Each number is 128 + 24 x the weight over the matrix's rms, rounded and kept within 0 to 255. Layers, rows and columns count from 0.

# layer 4 MLP down (transposed), 3072x768, rms 0.213, rows 2685-2711, columns 256-383
[[124  92 141  86 123  94 173 112 119 140 100 133 113 112 137 108 117 105 124  84  98 124 145 148 127 176 134 107 138 129 120 108 177 130 112 156 126 124  65 149 114  79 162  81 153 146 100 117 121 116 118 159 146 123 144 176 161 119 111 172 121 115 139 116 142 105 134 147 118 142 125 138 124 154 149  88 140 187 135 117 141 119 150 125 150 154 127 150 117  99 136 112 103 158 128 121 138 120 115 128 143 185 116 106  81 102 148 119 154 126 151 132 148 144 122  78 110 109 168 153  99 144 146 160 117 120 109 130]
 [107 104 128 114  73 166 118 120  86  81 156 173 131 124 109  91 179 120 136  76 157 105 147  93 104 108 133 117 155 111 159 113 105 148 149 113 105 129 108  82 108 138  74 141 102 109 133  93 174 118 160 105 123 112  95  83 141 174 164 110 133 146 154 141  97 123 149 113  98 197 108 123 148 120 120 149 131  82 123 146 126 124 109 178 115 123 109  76 157 139 142 141 139 105 105 104 121 121 134 130 140 134 129 147 100 136 184 128 113 121 118 151 127 117 140 104 129  94 133 142 167 125 143 111 113 132 121 122]
 [138 151  64  86 144 171  98 110  88 115 154 138 182  95 135 133 130 156 116 156 103 151 156 126 123 154  94 145 141  75  97 112 133 141 134 163 159 147 105 111 101 117 114 152  93 149 139 131 144 126 162 120 189 132 127 162 134 112 104 189 126  81 120 155  94  64 141  98  79 137 127 131 149 142 146 141 107 104 103 129 170  65 133 105 183 128  88 112 121  80 118 130 148 102 131  92 147 163 107 131 113 167 171 153 109 134 151 153  62 176 151 131 133 121 144 114 139 145 126 114 160  93 142 154 137 160 112 100]
 [142 102 179 122  94 123 146 148 116  84 150 141 126 116 145 145 131 127 110 114 138 107 136 149 163 109 148 148 118 126 165 142 125 114 128 157 107 118 167 136 118 173 154 150  93 161  71 147 127 132 120 127 111 120 145 105 151 139 126 131 121 159 132 114  67 101  98 147 130 118 110 117  90 135 148 119 124 163 114 134  84 148 147 117 122 161 151 101 164 126 121 120  85 124 114 113  94 146 115 118 144 120 115 107 136 105 136 119 103 173 145 138 162 133 121 155  90 179 166 163 146 133 155 138  92 112 146 131]
 [140 121 107 119 114 108 117 158 145 124 116 159  97 129 136 143 137 104  99 129 116 137 147  85 110 108 101 133 139 144 140 135 148 139 111 127  81 142 125 141 139 131 114 113 138  85 140 106 120 118 106 155 133 113 156 153 112 150 149 100 185 120 135 131  97 116 114 108 107 131  90 117 128 156 161 160 109 110 133 154  96 131 121 123 104 126  98 141 109 124  90 158 158  94 160 142 136 137 107 126 147 175 125 137 115 173 102 150  97 118  94 151 132 138 106 162 110 122 110 115 147 169 139 115 137 130 155 123]
 [117 129 116  97 135 106 132 134 113 149 163 133 136 130 151 131 119  89  85 152 111 143 122 133 114 135 111 123 123 124 119 129 130 116 141 107 118 153 107 108 119 117 144 135 121 124 135 163 138 108 102  99 114 121 137 113 133 122 117 122 153 129 105 142 124 164 120 112 106 144 116 119 127 148 129 107 127 123 112 117 140 113 140 105 160 123 116  84 116 111 129 123 128 163 118 136 106 102 104 117 146 103 116 141 122 126 114  92 118 118 100 116 139 130 131 138 142  97 103 133 148 144 151 133 118 167 130 140]
 [111 170 162 146 144 105 118 139 132 143 154 145 107 128 129 133 154 106 113 116 144 123 149 100 119 142 128 110 110 157 132 104 128 103 120 166 112 122 133 105 114 112 127  90 160 125 110 145 128 124 123 106 132 105 102 129 129 133 127 165 128 129 144 127 107 120 172 131 128 146 135 123 132 141  98 113 113 136 101 159 105 136 148 104 126 121 101 121 120 143 122 137 137 109 122 118 141 136 149 138 152 127 111 119 110 116 107 137  95 122 133 141 124 147 113 103 104 119 108 106 121 145 113 120 164 135 141 128]
 [144 100 147 131  93 128 108 127  81 110 120  77  86 173 161 124 103 159 109 102 119 142 125 124 135 126 119  61 161 134 152  99 106 112 130 135  78 128 149  96  98 147 142 113 144 109 115  92  93 127 127 120 126 152 141  91  99 120 114  89 144  74 142 101 126 173 133 104 133 158 142 109 115 153 124 124 161 115 128 104 122 126 136 115 156  70 103 162 130  99 158 143 112  85 126 131 140 166 109 143 150  87  98 135 121 152 132 152 125 118 135 149 114 137 133 146  76 129 151 116 147 183 180 129 152 163  80  99]
 [112 135 155 119 135 126  93 141 106  66 118 102  91 104 117  74  75 137 140 138 111 147  96 115 163 118 178 106 128  84 117 123 170 131 142 178 150 105 129 113 136 121 115 112 150 125 132 169 120 112 131  96 152  88 127 143 127 114 145 133 140 120  98 106 118 131 107 136 126  86 103 130 129 150 158 129 124 149 145 105 158 109 120 165  95 146 118 116 150 129 157 134  79 149 158 163 133 125 156 155 123 116 154 150 159 150 150 102 139 165 144 146 167 138 141 119 137 130 117 121 173 134 133 116 141  75 127 161]
 [147 110 147 139 139 153 122 127  99 117 137 144 121 104  75 137 131 135 117 124 106 155  91 172 137 123 150 142 149 159 151 131 147 116 123 124 136  81 111 141 132 120 117 118 130 115 155 153  72 131  91 116 103 108 114 121 157 141 176 106 117 111 139 125 118  96 150 107 127 125 138 103 152 117 110 150 122 152 102 119 108 113 131 119 147 101 108 100 106  78 123 113 142 145 102 149 136 146 104 109 124 122  96  96 134 139 131 101 131  93  96 131 163 107 150 146 161 130 119 142  99 145 127 119 181  97 115  94]
 [ 93 119 161 124 159 118 165 111 135 120 141  95 117 115 118 151  82 164 116 144 141 123 119 119  99 206 151 135 104 164  99 124 163  91 154  88 140 105 115 154 175  90 118 100 138 135 126 111 161 113 146 142 161 156 111  94 126 149  89 153 105 147 146 158 123 109 146 130 135 135 132 112 109 133 125 131  93 118 145 127  84 109 145 144 170 126 115 124  92 131 127 109 168 126 109 164 153 116 145 100 159 128 110 121 141 117 136 121 146 127 143 177  95 170 126 120 111 130 114 108 117 123 140 142 135  90 171 140]
 [158 157 128 189 127 127  86 130  94 122 133 121 120 123 132 116 129 141 181 167 154 103  98 145 160 129 137 104 105  59 113  96 156 141 119 158 120 152 113 149 154 171 159 153 127 181 168 133  88 118 150 138  83 123 113 147  89 147 140 115  98 129 107 139 149 130 139 125 130 132  80 161  93 128 153 137 101 111  98 115 128 131  87 114 182 122 150 162 143 105 157 142 106 180 144 103 133 124 131 150 110 157 125 113  93 155 117 151 124 118 140 103 127  92 116 122  88 174 109 108 166 138 162 148 120 128 110 120]
 [118 160 160  96 138  84  88 155 120 107 141 142 112  92  86  99 132 154  66 138 169 174 115 142  69  90 128 138 112 137 133 158 127 108 129 148 146 154 136 131 173 153 100  73 145  74 113 147  80 167 162 100 112 120  62 189 145 127 163 107 101  85 138 124 122 158 162 126 153 125  86 171  92 131 120 112 154 168 164 171  97 113  88 115 130 137 106  88 126 100  93 151 106 117 100  92 128 145 125 153 128 146 131 111 136 111 104 175 132 133 156 129 145 110 163 144  96  99 120 172 171 151 105 158 182 125 115 103]
 [119 107 165 124 125 131 102 125 108 150 150 134 129  97 138 133 152 157 123 134 105 145 115 106 158 137 102 139 149 101  96 144 123 131 148 137 108 162 121 131 154 119 137 138 138 109 139  89 157 140 110 169 134 122 132 110 139 142 135 144 140 151 114 143 111 111 135 127 111 120 148 156 139 129 108  94 110 134 142 113 129 164 148 116 130 147 163 127 117  96 141 106 159 164 121 101 141 105 118 123 138  97 144 136 101 105 134 114 157 102 117 108 117 134 133 111 142 117 120 113 108 115 150 123 109 154 124 110]
 [109  74 173 107  86 180 129 143 137  95 101 132  74 165 138 114 108 143 133 115 154 152 161 100  86  95 154 139 147 101  99 151 134 116 151 118 108 129 145 119 174 177  95 127 152 117 110 133  98 111 141 124 147 154 179 133 114 109 125 144 142 168 114 146 116 129  96  99 130 138 149 148 125 168 103 158 149 175 129 115 126 103  88 104 100 117 139 165 116 110 173 157 130 114 156 122 119 122 162 153 159 145 135  93 115 124  99 134 198 120 101 170 135  94 112 143 156 136 148 119 144 198  97 119 112 155 143 118]
 [160  62 154  84 134 112 118 144 116  98 122 148 122 124 153 184 153 216  61 112 134 122 112  66 106 112 161 159 135 127 141 124 134  88 131  91 139 169 121 139 129 140  63 134 110 133 108 108 144  90 114  91  80  98 141 104 121 148 157  95 119 164 125 120 107 172 181 174 111  87 113 102 116 147 102 109  94 131  85 135 132 133 113 139 151 154 134 124 107 103 149 152 104 162 111  86 160 158 109 110 141 123 160 131 104  95 152 147 141 118 143 119 141 116 145  92 150 122 137 140 114 121 157 122 108 131 112 149]
 [148 158 104 123 121  94 126 117 121 137 106 123 110 108 127 153 138 104 120 116 120 158 111 127 134  96 118 151 142  67 136 138 136 136 143 128 125 167  52 135 142 127 128 138 160 124  93 119 140 143 146 144 108 140  90 149 150 149 119  93 114 140 137 125 167 125 149 150 163 164 140 148 134  94 154 112  70 107 129 142 129  94 130 142 157 131 132 124 155 121 132 107 139 127 156 132  97 138 113  90 138 142 111 141  99 150 135 134 113 130 172 132 148 137 112 137  89 123 121 134 147 126 137  97 124  78 160 123]
 [114  95 133  94  91 136 142 128 128 105 159 144 152 135 157  75  90 147 120  80 166 104 105 111 115 141 117 119  97 182  95  80 146 152 101  85 163 124 119 109 122 182 175 179 110 135 101 140 179 160 142 125 132  89 132 141 133 120 146 109 150 116 122 111 130 149 124  79  90 196  78 133 150 123 136 135 192 131  80 114 128  96 121 160 114 139 152  95 122 177 105 118 119 130 143 146 161 101 127 141  80 164  90 145 109 141 130  95 160 137 104 160 134 124 115 113 108 163 164 137 124 127 195 116 162 172 117 146]
 [144 125 108 146  94 111 102 122 132 118 113 124 111 169 111 164 116 100 106  95 136 127 126 105 150 121 139  98 161 115 105 154 130  83  72 138 125 125 141 128 153 148 170 114 128 122 116  60 124 102  99 125  73 112 120 127 138 103 199 155 134 153 190 173 112 157 151  64 133 142 106 162 151 102 113 136 124  90  69 102 147 127 170 147 128 132 140 116 122 211 141 159 140 108 170 123  55  93  98  92 107  86 132  71 114 145 130 121 117 122 100 128 113 146 157 161 140 101 175 112 123 127 143 105 130 121 133 126]
 [135 101 111 127 136 164 101 111 161  93 135 146 174 110 105 156  98 135  77 170 138 146 148 121 139 158 114 115 153 131 134 127  92 105 144  96 132 141 159 114  90 122 133 178 163 110 131 138 154  45  85 130 144 149 140 139 173 105 115 137 135 128 145 124 132 107 113 149 110 124 150 124 125 124 143 149 169 125 129 107 106 126 143  92 123 110 160 135 125 133 149 122 112 102 158 151 142 131 112 119 126 171 146 144 174 153 147 136 111 128 119 144 118 113 143 123 109 120 119  93 115 125 130 121  96 110 133 156]
 [141 147 106 137 140 119 107 102 119 136 157 156 142 151 146 118 156  97 126 100 114  92 155 131 111 143 123 117 130 128 107 114 117 124 124  97 126 119 154 121 103 128 152 119 135  92 151 158 125 166 128 152 129 126 116 138 118 129 129 137 123 137 117 119 117 162 136 124 103 109  86 149 120 103 124 108 103 127 124 133 120 138 152 157 128 137 123 145 115 136 124 127  88 116 103 140 148 119 133 106 120 119 134 148 138 152 136 188 153 138 127 115 104 151 114 130 108 143 110 119 155 137 102 134 130 150 131 133]
 [120 126 182  95 105 116 125 104 114 124 130 117 127 166 127 144 156 117 130 101 133 148 150 121 132 106 117 151 133  81 126  88 104 137 127 163 139 149 121 135 111 129 132 139 117 113  88 115 127 121 119 129 154 116 113 126 110 136 134  93  99 123 172 114 127 123 122 135 130 132 111 158 105 130 140 111 107 129 150 134 134 127 141 118 119 126 138 126 183 113 115 138 179 142 103 159 147 129 132 125 119 122 124 156 124 139  96 144  96 103 164  79 101 125  65  98  92 121 116 114 134 105 137 123 110 138 121 117]
 [122 106 125 181 143 110 120 169 120 149 135 165 123 136 138 144  95 143 128 148 177 169 138 147 101 113 116 106 176 128 125 124 113 122 120 124 119 153 118 111 137 104 136 119 104 114 102 126 126 139 118 160 126 118 147 127 146 167 110 112 126 129 108 156 115  85 111 165 152 137 124  81 135 100 133 161 152 143 136 163 127 123 133 102 107 154 140 128 108 128 121 118 147 136 128 102 111 107 145  81 121 113 118 184 156 130 134 145 107  86 137 136 139 136  91 111 116 160  88  89 137 140 129 150 133 130 156 118]
 [136 123  76 115 112 126 101 104 115 145 165 126 114 106 138 122 126 125 140 152 162 126 129 118 149  83 142 124 150 104 112 120 113 114 104 126 145 119  83 126 126 116 117 108 111 108 139 110 147 128 172 131 132 122 153 128 110 137 143 120 135 103 104 145 173 107 152 131  83 123 138 160 118 101 121 135 123 120 152 121 145  81 145 135  92 137 107 128 112 111 144 111 145 143 158 132 145 107 156 129 115 125 152 153 185 127 140 141 117 123 131  93 146 129 124 141 137 157 128 126 159  80  87  94 136 122 127 113]
 [133 154 137 122 124  71 171 134 135 104  95 113 149 145 143 149 113 100 155 149 192 114 149 149 106 128  83 101 191  96 118 130 188 126 120 116 106 108  54 127 139 124 103 144 116 119 143 166 140 161 154 139 124 106  94 141 136 110 105 172 101  84 131 125 132 129 210 115 135 199 160 103  84 186 123 126 125  87 140 156 163 133 133 152 111 110 166 145 153  99 135 140 165  88 143 149 145 155  94 133 114 112 122 152 129  92 156 128 122 107 178  91 166 136  95  84 125 119 122 160 129 119 135  99 150 119 139 107]
 [152 100 146  69 134 139 108 118  87 131 157 171 129 136  99 117 121  96 154  98 139 125 112 140 160  87 127 122 114 113 124  88 139 150 131 112 137 125 135 106 155 163 164 160 111 137 121 157  96 158 119 108  98 147 159  79 114  92 134 180 118 122 134 151 117 148 104  94 177 150 148 130 169 122 123 130 108 123 103 119 112 195 152 144 103 128 142 127 130 104 134 147 108 142 127 153 107 148 118 164 127 138 115 110 166 182 115 150 136  95 110 110 127  86 131 138 100 120 118  96 129 162 127  79 101 163 111 121]
 [139 123  90 131 116 142 120 120 113 117  98  95 116 181 149 138 168 120 133 125 184 112 159  98  99 115 125  86 107 115 155 135 103 103 146 118 102 120 138  73 134 159 119 188 166 121 156 134 125 153 163 130 146 111 136 146 180 134 156 109  72 138 167 130 146 160  98 146 102 108 108 112 120 115 114 115 131 108 137 110 135  77 164 118 174  84 109 155 156 101 114 155 174 142 181 154 174 188  86 132 112 106 164 124 173 163 137 152 154 106 134 110 190  77 170 152 101 120 103 156 128 116  96  99 135  85 130 142]]
# layer 4 MLP up, 3072x768, rms 0.104, rows 2686-2712, columns 256-383
[[145 132 125 135 147 135 143 113  90 138 161 134 118 112 106 131  81 123 156 122  66 127 127 118 130 121 191 131 133 155 155 105 182  82  98 112  92 163 134 100 144 106 107  90 118 154  96 100 133 128 139 103 100 150 116 132  79 167 119 160 134  86 122 115 130  68 114 139  80 103 129 189  74 121 114 123 126 104 146 123 136 141 153 129 168 120  69 155 120 146 114 138 133  96 120 129 134 131 151 122 133 138 141 105 139 116  73 128 129 123 117 111 136 175 151  79 146 178 100 165  96 169 125 172 112 142 140 134]
 [114 114 120 157  78 153 142 114 154 132 151 130  88 118 113 129 152 122 107 185 140  97 140  75 119 169  76 147 153 113 121 153 126 137 103 147  75 148 200 107 114 136 154 122 113 114 138 124 110 103  57 156 139 138 130 104 146 103 101 132 113 154 113 118  98 159 108  74 124 116  91 128  67 136 156  97 130  97  94 147 124 128 163 133 103 132 174 135 151 159 167 158 146 130 151 100 117 125 102 149  86 168 145 138 180 108 119 128 116 141 175 131 162 118 157  88 137 164 140 111 152 121 158  89 124 138  96 162]
 [107 116 130 118 119 117 108 119 120 128 140 148  96 100 113 115 114 132 154 130 144  95 123 134 152 127 135 145 116 138 156 129 130 118  97 144 148 113 141 127 142 132  94 137 140 145 131 122  94 156  84 101 145 111 119 164 130  95 137 150 115 147  86 123 124 136 127 177 142 149 148 146 121 107 115 125  98 105 154 154 132  69 129 130 110 100 142 128 158 101 128 112 107 131 156 127  86 108 135 126 110 110 157 115  90 153 101 121 127 172 114 133 156 159 141 127 126  91 120 150  90 188 140 118 154 209 114 142]
 [159  95  88 110 127 129 115 143 114 161 157 139 129 133 119 138 165 123 141 141  89 155  97 122 139 120 116 166  75 130 143 138 148 127 157 129 110 105 137 102 155 144 134 121 144 133 141  93  96  88 153 183 121 161  93 118 117 104 152 142 147 115 128 143 107 131 155 110 111  97 131 150  98 178 134 179 115 125 104 127 121  94 139 155 138 128 146 143  80 101 138 126 123 130 137 157 145 109 129 122 106 152 130  83 104 134 125  93 116 104 109 114 142 103  74 151  88 141  93 109 132 135 129 111 164 112 144 109]
 [142 122 158 139 122 128 105 116 114 119  99 114 133 109 121 115 111 119 140  97 121 151 128 131 106 109 131 143 145 135 113 138 118 133 119 153 148 107 131 150 130 120 127 137 145 115 123 148 141 121 130 134 149 115 108 142 128 134  99 122 124  93 105 117 155 141 120 154 121 141 139 124 148 120 125 121 121 125 148 140 118 124 129 104 142 141 110 125 130 121 139 123 116 138 141 107 138 140 130 121 131 142 118 128 100 127 125 134 135 126 150 128 129 132 167 131 152 109 134 168 147 122 105 120 139 125 153 111]
 [108  93  99 117 122  81 125 115 121 135 159 123 110 132 142 143 118 113 135 126 118  82 157 113 165 159 158 128 116 127 111 133 133 116 119 157 148 136 143 133 118 151 105 118 168 121 108 149 152 163 137 128 135 129 130 138 100 127 121  92 132 135 140 117 110  97 153 123 126 114  87 132 110 104 105 114 151 127 128  99 150  85 110 126 123 104 146 133 137 114 139 114 117 149 129 129 141 111 130 114 121 124 142 142 121  92 110 134 126 130 128 107 123  99 166 132 128 135 138 120 147 132 120 145 126 107  99 131]
 [113 126 124 108 150 135 108 139 127 129 213 131 121 121 132 103 164 122 159 120 152 137 113 156 109 132  79 109  97 107 100 133 114 120 182 118 150 147 141 165 145 144 121  61  61 117 122 116 101 143 139 111 131  94 122 116  83 129 162 137 140 113 133 146 142 116 107 129 134 149 101 115 139 108  86 100 111 134 143 125 138 114 117 167 118 109 175 144 142 130 116 146 101 103 124 143 143 123 151 145 147 140 133 154 104 168 137 116 114 130 129 154 116 141 160 116 134 124 140 161 112 122 118 226 144 136 106 100]
 [161 125 111 130 122 140 111 130 141 163 130 121 117 127 111  90 111 107 118 173  77 135 106 142 100 109 170  95 115 128 110 111 155 100 106 139 101 155 132 100 159 149 106 109 131 111 124 105 113 144 162 124 119 121 163 133 140 150 101 104  90 131 119 113 104 122 158 114 142 150 120 149 137 119 138  97 126 127 106 161 120 146 126 127 110 166 134 115 115 112 122 154 130  67 128 180 130 119 125 140 172 127 158 178 121 147 139 162 132 125 157 173 162 123  91  91 159 146 144 131 173 144 142 163 119 143 155 107]
 [ 84  97  95  96  77 163 141 148 112 138 127 125 143 148 111 109 111  88 139 126 135 110 184 126 176 122 126 142 125 153 140  96 105 109 171 127 123 132 136 134 138 145 130 125  80 148 155 130 104 124 124 114  96 159 146 108 127 127 117 111 124 123 121 138  97 115 132 139 121 127 100 142 172 119 107 126 132 157 118 131 115 121 140  96 100 134  97 126 129 118 105 123 116 136 113 154 133 118 179 149 123  96 142 121 140 123  83 135 147 126 164 122 141 106 125 124 129 117 136 132 127 139 142 156 151 135 141 138]
 [ 87 145 150  96 102 109 108 131 135 132 150  97 117 103 148 111 119 112 116 165  86 157 155 138 153 151 138  90 156 154  78 136  76 113 109 115 176 143 121 149 127  84 106 142 147 124 101 124 146 106 129 137 132 164 135  99 138 103 121 128 123 165 138  84 137 152 137 126 113  95 122  92 143 141  93 111 143 121 122 131 107  86  95 105 140 156 124 141 150 129 136 113 152 122 140 121 126 127 123 123 106 138 162 135 143 153 143 168  90 135 159 151 152 145 113 127 150  83 136 105 142 119 128 123 114 106 117 124]
 [136 149 122 168 141 104 139  98 128 153 111 136 120 136 134 115 128 147 116 128 139 108 135 115 115 122 118 180 130 105 132 127 100 156 147  92 151 220 117 103 111 152  77 107  93 154 130 126 147 141 101 139 140 128 143 156  99 135 164 155 138 138 124 104 155 119  98  79 153 107  96 141 147 152 113 113 136  88 152 134 119 108 145 163  70 143 110  92 127 134 159  90 113 143 155 111 133 113  92 173 109 142 123 141 107  99 135 112 146 128 137 140 160 101 147  97 139 106 131 127 140 172 142 172 113  79 102 149]
 [138 136  90 151 160  90 107  87 107 118 125 167 132 143 141 113  93 133 142 171 153 121 155 129 148  91  93 155 107  92 109 125 143 111  76 100 129 157 158 137  96 131 105  83 141 129 117 105 177  57 144 149 105 127 111 153 134 175 106 150 112 139 120 171 186 130 123  70  99 117 117 139 164 167 140 108 173 128 123 146 102 111 127  91  98 140 136 111 114 134 153 130  87 180 121  90 144 126 172 128 168 165 127 122 123 150 124 146 154 132 167 106  84 151 135 129 144 173 162 138 114  99 118 106 104 128 159 157]
 [149 117 116  76 161 151 133 111 105 115  67 121 132 152 100 125 113 154 105 149 135 116 115 147 120 142 128 171 129 110 132 122 144 124 182 108  80 156 152 149 116 120 103 159 128 117 138  89 107 152 123 141 154 118 145 125 124 114 121 148 133 100 164 115 127 157 167 131 149 128 162 108  82 134 126 127 148 125 127 124 102 115 143 131 136 111 106 112 136 135 120 157 150 124 102 107 115 131 149 179 140 155 139 116 125 138 121 136 140 125 118 109 125 138 135 114 118 136 133 156 126 125  92  97 122 126 120 132]
 [116 128 155 118 131 122 131 134 155 134  95 164 109 156 117 145 119 113 116 181 130 108 153 116 105 132 160 145 119 140 112 133 135 135 147  98 130  89 120 106  76 142 144 151 138 135 146 127 110 188 124 168 107  97 150 130 111 130 135 127 139 130 162 139  99 140 101 132  90  76 111 187  92 119 160 151 130 128 162 120 128 139 125 143 132 112 119 144 102 111 142 163 125 104 131 107  98 116 120 141 153 101 113 120 109 118 156 118 123 118 148 134  98 126 131  91 121 156  92 166 129 118 126 137 140 144 135 143]
 [122  99 132 212 100 170 129  89 105 133 165 118 162  82 155 116 129 133 135 124 106 177  85 118 110 148 170  75 153 144 126 162 148 116 104 145 141 106 158 178 121 117 151 178 108 134 106 151 111  92 116 161 160 141 108 112 126  94 128 102 125  80 136 112  85 132 139  96  93 153 107 124  77 135 116 108 100 119 152 130 115 141 106  76  93 166 103 116 141 145 106 133  87 174 155 142 122 130 111 106 124  99 146 164 126 122 122 127 130 153 159 157 130 150 152  98 113 180 101  90 107 137  93 115 128 105 119 171]
 [157 132 120 130  90 154 107 160 132 132 125 161 136 107 116 161 134 111  96 140  96 124 145 157  95 172 129 148 131 115 138 127 142 102 145 132 137 143 170 171 105 129 130 128 116 139 144 120 144  99  91 116 142 129 158  93 118 108 114 114 130 142 132 150 119 135 146 151 130 116 104 129 110 133 126 142 145 164 106 122 105 147 122 114 137 149 128 147 114 119 115 118 115 141 140 115 116 126 126 108 145 130 125 173 135 115 112 107 121 111  90 169 116  93 130 101 152 157 127 149 132 119 154 165  87 146  88 131]
 [ 91  83 132 146 143 148 151 150 112  82 133 109 147 162 122 147 145 187 141 105 117 131  87 115 136 128 128 102 151 123 134 104 152 138 153 162 139 128 117 119 141  86 157 130 146 114 109 141 127 134 133 142 134 151 107 110 116  97  95 140 120 131 154 133 123 116 127 148 148  93 130 154 101 121 114 153 139 128  98 117 106 124 148 100 128 150 146 147 118 176  90 111 100 137 109 207 116 130 115 112 138 115 105 111 148 118 168 140 112 165  69 148 141 124 144 101 123 191 106 145 144  53 121 122 143 161 123 142]
 [158 109 132 155 117 177 123 112 158 139 100 125 131 159 107  99 184 103 148 150 125 130 133 159 126 125 155 163 126 108 125 108  85 144 144 136 137 125 141 110 125  79 153 124 124  93 138 150 104 103 102 120 117 107 102  99 160 150 103 125 183 140 202 100 148 126 135  99 110 153 127 123 124 137 151  52 138 125 127 130  87 178 156 127 100 121 121 123 117 131 138 138 123  92 113 105 117  95 143 114 164 104 122  89 110 149 151 118  78 115 122 135  95 139 148 152 133 109 115 127 141 121 123 174  98 124 140 159]
 [151 118 148 141 118 105 121 121 154 165 173 102 112 112 127  85 126  84 128 121 140 140 132 129 196 109 120 138 107 114 115 129 146 114 126 127 117 124 151 140 115 109 124 142 158 133 147 111 111 146 103  93 110 136  88 136 100 107 106 137 139 147  94 131 116 139 147 139 136 124 127 184 128 108 136 154 147 154 111 110 124 154 129 173 152 153 128  90 152 135 109  70 104 127 117 142 110 101 148  96 147 145 144 160 137  92 154 133 108 163 127 123 119 154 156 145  89 126 119 115 133  92 105 101 176 118 142 146]
 [140 122 123 134 114 139 126 151 120 108 155 114 110 127 119 128  96 162 169 126 140 138  70 142 124 103 121 103 101 183 117 139 115 152 135 139 125  94 114 152 109 150 136 106 142 118 145 134 131 164 127 109 129  80 112 152 134 136  87 111 130  96 130 157 100 146 150 170 133  98 146 111 163 164 144 148 154 150 103 136 104 154 112 128 113  97 105  88 134 116 126 133 117 114 131 118 149 129 151 111 155 140 132 100 129  91 163 173 104 153  90 118 106 125 125 127 108 139 125 144 171 123 120 120 149  98 160 155]
 [114 143 128 107 112 147 147 119 103 133  98  91 115 130 138 151 142 139 141 152 125 148 116 133  94 139 166 130 135 143 143 160 157  93 116 141 148 115 120 172  96 120 150 140 155 131 143 116 155  83 140 136 143 132 143 112 103 154 118  91 104 153  90 131 122 105 117 144 116 114  94 128 125  89 128 122 125 111 142 164 117 140 104 107 140 122 150 132 134 146 145 148 125 116 144 109 143 128 151  85 126 110 170 167  90 109 146 125 129 128 111 138 154 100 115 133 107 172 125 133 132 138 141 110 103 145 147 134]
 [175  94 140 194 131 124  86 143 137 133 120 126 118 142  62 162 125 133 133 108 124 141 168 123 126 135 169  98 143 138 101 128  43 125 101 156 154 160 121 126 134 138 107 151 125 117 109 131 119 146 155 154 132 146 138 149 112 125 122 105 165 178 103 148 103 102 141 128 127 163 118 124 105 107 141 133 136 125 159 174 128 135 137 169 149  97 124 109 151  70 130 122 172 133 123 135 173 125 134 108 130 109 146 125 103 129 116  98 170 134 129 168 132 119 118 106 115 115 132 105 162 126 139 130 135 125 140 127]
 [120 110 112 166 161 111 148 155  95 124 126 101 139 129 139 118 140 123 141 130 135 143 112 118 140 112 149 110 126 146 118 122 113 140 101 137 130 129 116 164 149 133 124 135 118 141 107 128 116 108 142 142 100 128 168 138 151 108 119 141 120 120  89 114 124 117 122 157  84 148 143 107 144 126 124 132 114  98 126 123 119 100 122 142 129 141 117 103 154 120 146 144 130 118 109  92 122 164 156 130 102 107 140 116 141 147  94 132 140 130 136 131  96 156 117 119 134 101  92  92  89 117 101 125 148 157  96 133]
 [115 142 108 150 105 168  99 149 108 150 136  94 127 124 106 137  97 111 131 124 143 159 128 130 131 110 117 147 125  81 178 137 131 166 101 106 118 112 119 144 140 143 124 132 137 126 121 107 114 103 152 148 143 129 138  76 170 123 127 126 170 128  94  85  82 144 150 135 149 118 136 148 117 119 118 135 138 104 128 147 141 104 148 110 153 137 160 127 137 102  97 129  79 125 124 149 126  94 100 147 109 117 109 107 140 141 118 149 115 113 113  94 135 177  70 108 111 110 121 123 150 115 131 135 118 132  94 109]
 [129 102 132 155 122 110 125 124 148 118 133 145 141 120 119 143 131 156 114 124 120 119 113 133 120 114 115 128  99 139 146 135 112 152  96 171 114 156 125 134 105 132 116 114 112 133  97 122 102 160  81 147 131 101 148 127 136 125 122 155 134  97  72 132 111 112 133 137 139 136 144 138 112 106 149  77 121 106 134 104 162 133 140 127 145 110 174 109 165 114 126 132 145 115 122 132 155 110 115 129 138 112 131 141 144 136 118 117 134 135 149 116 117 115 109 138 122 135 122 124  93 126 146 150 140 136 122 139]
 [112 135 115 137 109 162 106 126 104 151 134 139  67 144 147 175 132  93  50  94 128 165 144  95 108  82  63 154 174 146  94 120 102 137  84  76 131 134  98  94 165 149  95 176 105  87 145  90 110 110 156  99 110 168 117 135 180 110 125 111 153  97 112 130 158 103 135  82 153 147  66 170 165 123 131  98 249 126 120 119 129 117 129 127 184 118 134 131 158 118 104 160 111 137 141 153 139  35 166  97 141 136 118 138  94 106  95  46 179 160 149 138 108 139 128  96 112 148 122 163  77 127  90  66 148 140 130 142]
 [127 130 121 161 167 162 125 151 168 141 147 131 154 144 163 138 141 129 128 134 127 147  96 149 130 113 152 123  94  97 152 131 135 123 106 150 126 160 120 120 100 104 118 139 168 118 158 117 127 130 146 138 175 170 138 134 114 113  87 102 149 100 143 133 134 171 175 138 152 109 130 166 135  70  97 129  96 168 149 154 132 116 136 136 105 112 119  78 136 162 126  76 142 149  98 151 103 167 103 120 119 122 106 154 104 102 114 158 150 118 128 113 106  81 143 134 179  96 137 105 127 100 105 136 105 117  99 115]]